config.toml
activation = "tanh_gelu"
norm = "rmsnorm"
norm_place = "out"
norm_eps = 1e-05
qk_norm = true
init_std_qkv = 0.0431
lr = 0.00204
lr_mult_up = 1.09
schedule = "wsd"
steps = 10987
Each number is 128 + 24 x the weight over its row's rms, rounded and kept within 0 to 255. Layers, rows and columns count from 0. Numbers have three digits each. The size before them is the row's rms in percent of the matrix's.

# up: layer 7 MLP up, 640x160, rms 0.149, rows 502-539, columns 80-159
# down: layer 7 MLP down (transposed), 640x160, rms 0.144, rows 502-539, columns 80-159
up502 110:117131128104148157124109131129113141141125145099138160140165107119140150150113143135123164140115072107146127123181110140104116120147071133154119130151173126149143139122160158154152109104128149101108141102129143101174152101143142125130181152
down502 115:132127150115155124124129116123121142104138138084134134103122100114113160162108135133146141163111107125163112103158136133113178136143121143142137160168191152129094094119116096165147114166112109089126148112180151100144134139127157121114171173
up503 105:095137101164129110136085138115145129137135155101158107160125135091111111088124109138127107099087121123143098163126129140126109124119113131087125176143105140124156113137176140102154103095148148149120130108148164095116139128123134136103120156
down503 108:146159147138097169138141112157161152129110116135141139187132136123113134175088100134157141124124103131129102199119146083113093112149130121123100134163134104120134117118126104156144119130153119110118141118094138163103114127157073120115116149
up504 105:099107127170117118082103125151139172124123075111152099130121150085075138132176128131095106116100143137173129098105138113161121091134076111134154165127107100136136145145165182089140143160120165151082121119144138087115122130129149128115140135
down504 104:128122110123154148139114118144149136097089154156163144154136162124126166133146156129140140123106116121112182118123156118148144156099173135122114087104148117079117170153145127134107085083164094180126127150140145127136090138149144103085108135
up505 102:101142077119151130121078104097145119124175099130139078143139140106132084121138137196093128095120150141158125096109152132189116125167159164151134131139160158130095104163145125120075159134139141113119137109144156156098166120154102110143164110
down505 092:106120129146107133129148089135120145155078108125133138171087143160143092103115132114137105129127119143124066127168131125155155084133156129135147128117090107132137167103122147092156100093118116118132142145098122114125151125088122102100132169
up506 104:097133103129149093120110097127120127127119085129154142142145121128105123081125155102114156108078071095143140122167069148117123104130119156138129168140137124099169108122137174104138120131138109090121142129132151120151111091128100130140166118
down506 109:167110106120138119116123099151091111133132168118100101106117089152120118119118186145152162129102113110176141187147115155113142099147160165127147102094109096131160116094125125155123128156120118105130127103127111157123111149165082135158155128
up507 101:120147146108116132079096120082137150083106101145136134134098142115100096086105155142161094146088135101106116130123091136122124124094105134145120141162115137143116102138135200137081154154137096167129132148111109135109141118124113113104157132
down507 110:137127086122148120094106107106140121113117099102148105160096133115130137116150117148095139134117123112143114108141136107165114104166186117151128128088109094119123167158126086149087124119152156127126156125157106151046161112157148137139172118
up508 095:103111099129150143136121079110122119104082076158110102127095123094123111079134121164139138138078121073144084151136160127138146102158113135151146144140145153090106112118105137125082161172149157105142109138154158116126174139134089137115144133
down508 094:163125139128157111104131120087110127120145159108111146118132158163110116134132124159165139124141104118128135169130157117110138115140150125149161128087094148168098072170133131123163137088135134132150133114103131116149103129141087108109109100
up509 097:133154106084140143129121119122174122125118114094115118127145056129146138104139113164109086173119079152109131120144105110131130121115116120141159144118122146127144130111160172120112170147152108130106096113152158146111110103111085112102142120
down509 091:155137135134150113119126130187121176095095162143113130147160122132139116162161139163103164107126165144112118137123149140158089106077129099138108087107100119160106169130137134126121149125122125134139148119091136145128084118135130121091061162
up510 102:106074130131120163137111110122125119101156144138101098131113127088096085126117174159124147106118132143131097129136126119090115132143082135131121112123158147082120102161141131089059121119138104136114165130132142136143144087163163135113136114
down510 121:131123131139146132112127115142126121123114179139130105138127120150128132141125144131141121146105120129136101255153144136163119126113149121161131146124097095128117118105094130135127147142108124147113126152124100122117131128141000144155147131
up511 099:115123197144161150118112121122135086090143121082137117119152091120131080146157145133149094138102118144129136099165111115133135088111080151120119125116168120100138153112162138117148136105094152112154125128139198108110140153151082108085153147
down511 100:146161111143079111055164103121102131162109122171157131116126134153131154156102121130138110153135139137107098139134132123134119134133165171116155110115094127116168126156074114126134108148098146124096131146144123092107146104088091137129141117
up512 101:124139107201161140121131099131115141098130079086129068143127085119115101097121120127113157152123102140108146142136100128131166109122114132139109073114119094109108139129138112134079161156066110113121142123115185149100127134128108073126144134
down512 099:171133115119148123103131106146116105096102091112132120126111168099115145104133103120104127173158124162140182109175074099093137097110109168116121099096105078134140077108118111117148113146144107092082146103149131132148127132109120117139116114
up513 094:114155146147082118099105084101097129138115138141120131119110136175134125143130103127130123125127105154103153124132127121142149126143081124177151134136147145086095145149097161150174183117150107121120123113142078110199152118157165159142127201
down513 099:107098160159081140123165153140125176157140121144127129112135127096105154125118169084126106105100146104058146160110142142129163151130111113135145123146092121095135112143132125131126167124103095110106126135111154164101098130150137122106130126
up514 101:107150084164095143094121111144199126111133142145167110120116147131123119080103154122138131173138103092136139140147121123114177130150097085177132169108145135119105119116124143106086150142127102134126171099151144149100141086114097113123139120
down514 100:148125115103144156124135087105131116137118164177138122128118150155137112160124119139137167110105127121114101184127120119151091141148170144139130102114104126198144152144091121178141119105134145068103125117135107102143116119148072135138156140
up515 113:114113088122130109105116129127113137122109096164158115117125148104113120078171109139122128146128148125111131145147155125121104116094114094138120135136128154193169128135155135104151148099136123087151111083114100126126141080143138114167146125
down515 105:107121119105159122096152118110118108142177123102138100173108131157119148178142142124134127156151175126134129107146094128114087114145090105073146135151142193153161129128076121112166095135121118105156106111131111115116139108102122172117115127
up516 109:064100090158085100117145099126121149111076129131140144160143120146105154144129113141080139109108125120149142148136127069104100121145083125130131161134124133101097151138129129150114109082147154112144103142120132120138139146125135099156139130
down516 106:143093129154142112139139147152101151128137129131122104155129149126144113155142102149139137157153111127087127105136115096144113098148140125092129122136100123185124127123138098131100097132125122102090124105147088145127147156142134119118107174
up517 094:125168141115113164131156128127130141175129188125124167116127123169071121157137104135147144115184145097093136156138132096147121115131078145084149129113160124108152120183153146155109124118122111101086098139148167140156140078181145143139150134
down517 090:105100112129136117123112094141124122110115117138104148145160151122135088106125113096121104130116084117112141149102143080117124112163083128145087102090114111079111090120106131138152163138132122137112139137149138132108119157117120141130134120
up518 107:079128108128156124134139101111141139082123132120122153148129107156111102152182135146105119092136160122144137089145146119138173134114130150122155132147105137130123152136154137130101120130169091144098067106135095121121145085104144133109161125
down518 109:156096080197099148158101124167138093164150134097148138133137126101107136144094151094093108102164151142085088117140146112123130167160147130154114146123128147093145140126164106137107165129102105134164150163126102143153106121098146150103146143
up519 098:114140130165117145159121126162147107107149128147118113161153132137131087148148145188094142134152114126127129138141118113114166139141100121138144108149132105108123085165148114094086146096153131132145121121124132105104141104103147128169161118
down519 122:135139137123144125125149108127132131145134195122116136134119119116123141151124123117123122114123133127124129255120132136131128129130131132133099122121134082138111106117138127135129121128133133118118119130125129127101105133150000130140132117
up520 102:106127107155150163114109132135110171172090118093091112193169143135167118147146105110123135110137087096140080166117102119128127145150080127144120128130090132129094100122153133110116106119118147108112148129138122150176171126095110131127116147
down520 107:168125097145085138082101095141118142105115126130131048122133105134164122125168113120141141089153118167112130165105140136165157134125140153101156157100129124131130151111158124117086113092165087151099134120107127181083129140165087156127130147
up521 096:139155150091115125141095063158130136102091141108174173153149091111152134154142105158143118151110129128196127134140125086169108112109134128162154140133121147119119075172138158111119110134159127146131119133163126117113142106120142095158129135
down521 084:123155105166123147137146110163139151099186094156134106112140134167154098133111094134127069101091145113090088201114155112127111129135146162078138145155119094144105125152136128140070091098133153121126097125126130135124109114151084140101065133
up522 094:097143070140150100138094091133131085134164127121128123135113123098129092141131100162088132136104154126102170123164165102158130134132089107160136147129107131123178130139145143133123105118131144144104129143130145108126154141191122118143119138
down522 091:095126124129135137142130120119105126098131220108105151115133133156126168131130147112116145110124110107120154213128151143167084145127149104115109149130123133167124110109136164118133110130134104140132125108125112138139157131107022128152091101
up523 092:084087140130101168113150128155163162118166164119094131110140146152132086119137161106126111120101090105131115139137149127125116135137135147147150115134109108119097059175099149086123128125177171071145156152141125149154122132119125143108122132
down523 104:132122119132137127126140118102141134140136187136140112115146141124156122105123124137116118127131146115128100255123146129135110126124132138120132128127122112147126128130140121131120135131141118120098109119119139133100107132135000155128142117
up524 103:146128092146146124093135136119147121125107169098113141140130129156083116111125081160093165146122156126106153139122146134141140170164085135153142147178108144122170134168116126116153127152112117157158141099142163138133125143137115119106128141
down524 095:077126120139149091132127110142122129156088132134146115145140102139164189155116119132112162144146109144128121119133123186152122093143092180134112124140102118103078116139164120122109098124139080113091134096119126142114115119128114146072133108
up525 101:099154124087098110140123125157108145145135116125133152107135086152121098110135097118178106119139118101115158174180148114094102126103099126149130090162153153150105116145136151158085161133163101136121107138162118126143111127133150139124129154
down525 105:146180069126141098153109163123121101142123159165107120128116117118101091132075120112106146168132114166141125129139101116135110139143109152130098102149131120116117108162065109144093091136078161130124138124094144161105152104128113151120105122
up526 093:083162098129120151100123089184098178144119114142117115140125146111096147103119143145114111147109146116160111122135161113138147120132108140111098142146152151123122147163128141136113142142148116115099144127137126124077126111140098107111153115
down526 093:122097112117126162129116112110161107113130125124146119149108121121111104143133096128171120157111148092133122205179157144151142127113148115159174136131104110158136142105124131142092107081133146125128070145122129131104127115120079125150161158
up527 097:144149120102127142121112103122130144124152061118116079119115148104136102099170141118124122152110136132199116119138156106108145137123115121110108138117104151113126115119185143146127158119109062191172132106154126139118122149078101127138146152
down527 092:144136112138110102116109131109127146114118100149110110131112077125123166175111151154164100140156118096164152117109116149105074121149145117122127127102109128127090123155125128107126142132136142092122128150126089088145137091155131131101167117
up528 099:137158074115152120090132114135152153141122120124108121096112176123154122144160105073133155114134118072151139122075130116115147092165119115160147165131094139105134126152120128117126141056159166087143142115143169119145112135140120112166128162
down528 094:128109100149133114163140120129145140116156139099135103177134134123089108154116168152157112111149110127143118148130141097158166133139127109129108112131140155106145112120157136133144165144177146116138103179113109110112107160137113148151195062
up529 094:125150090118086138145126119115137161164135100125140138118152130108107142141099060140116132191125103142148119120110117131135118104121123086138146111110155145102118136168111113086148107076126150138160127106117134111131161116155119122092150128
down529 082:111091127120104154114170116141110110124115143144122140174151124131183133118117123097124131128168129126113117121119126074119110152177133115127137156172132132143150123134125160112132105139148118162120148111144097100122123069143129151098102142
up530 101:119130123128123122146107134150166134127139110133140124127133122170090111137112100107086088138141086117121122188176182131124162116116094127127116091095126100100146145121163132155118126138163083121098111113131131079154152125141136126117128154
down530 102:121118144112147141149132148114147157076110164127128159108103137183172093137165105136124126166121125140127160143096185130168152111108178123112120124125075098125131161135100142088146113117122093113103139148125143161086128131144126123116118146
up531 098:148113090113149123148122110141155132120141111125146161131120119086139131133130084132128147144102149103120125161120114128134116091056117113147110174161148122126141137183108177120112110183170132091093140118179087159151126084136098091119131114
down531 097:159155184140153146116090163116119092132127109116113122200136095137139130114103124103156149065138119105155124104134130078150110134150131090129115111117135144142133154099181151128137152111138109117131142129085118105071149112120149121129123109
up532 100:113127096100162111092116134137172113157122102099147133161115123137138098127154118175130118126121108114107097122198139097145127133140140078141195164182124095177107155130151149106158100127132156089127111137132128110133137119127138140140122134
down532 103:154148066101130152129073129152096128124124145122137107106173113138126163147136112170132164133117106154112138159127136130141108096104109134111138116102109123105144125119148133110081095102127106131123115101155147137062111190114107102124104119
up533 094:138138094117113148115148122137156113123117097112119140138127086124104110130158104097098117110158135091103157122137164096119121088114136149111149112179154148165129098131104147175114182125120179112105117106130130139126172126143164102169132147
down533 088:152127103093155139080097138143145083158138157136117098153121109142112134130149169158121112147135110110098071140101208123125121131165164131100130134145156146158136141113113153141130113091164135135163137131124127135095158122133098099139074116
up534 104:124152102174155123146093121107119145121104173159061122140099124113120140162157153142103141133137098078108162155141126145125130081119116124101127137145156159115128148146127123147106148178093090175133158081112150115155143133089160104135145144
down534 114:148132151133110139097103113123135092145150063172073089124117106084101144162130158141139163135134127124113103101148102161107152112119143106122117119125123159124117128176086114174168097124078146136072125165164110152129141112162131128162120097
up535 101:125108065132182078083090068150164149136105114140108103132117119145125105113104090150085121166127135131157130135089106097128134105073130142145120135151131140094104110138139120105163154140164135126129104105113146150119103096107093079114119124
down535 097:132109125072090092122114105137108101155146129098138128122129158135151118135105134142115161147122132088142122120121122182107111120124162127149111122153105156118131143118164081146093121095114124125112069176082144124141133106122143108139167099
up536 106:100181144135196134130106125117151101141124168128142123110149133131073118090148122141115107088175163095106098156091100122143096147087131140103141134125161110131112139106135143151097139125140133131162125130155183117125143085182100165098128139
down536 117:159086120071143112122125125090115124115125110121108110147128140148128119129114138152117140107093127112155175066101115128144134108137093124141129127138129172128105179129147137116152138155106120119096125118101126159144099132110163128124134126
up537 100:096146128166150151090095147100150114119107142108112138122132106098132088107177140171112123140157136078152127103104139121150134129095103101144134143146143159125090120123123200154096121153112070160116157138159106140087106110154092153167132160
down537 100:164104153126163147175145116098134153126140128129111144104100122154090148138108144169107151125130114170150163173103112152106115145142141120166134149118080090110108100094142068142151139081157120154144156130108169138121165145095114130125155142
up538 102:130144160139153098126111152149106136135143103126166143111161125160116146106110150103143062176126126066122110176125105113113127104109121127111148132162128101159115112127120127069122102132134126082100121114120162144115150094136126120105163155
down538 093:172116176142155141128092106130131147115128135106101135125110117144113139130140140141112157159164122126102135169104164134099097147134151116105138099126113059144147117086146144123125100151089117105136146132134120094164104130127086140149155165
up539 105:131123130125162140137110119159135095136107131103147126144132145104093124130124077132146092117157141115149127145129162123168123091118065107136129128131138132162104138130148117161104125142120166105161146145151105070153163110123147125122148153
down539 112:139119163123120136123146149147153153117065100100161138166171108116114143153136106132134130093132140130145135101122140129149105166095129096143151153168132163133104125160140085156126184155111135135131117149094095119110126135094126112142137129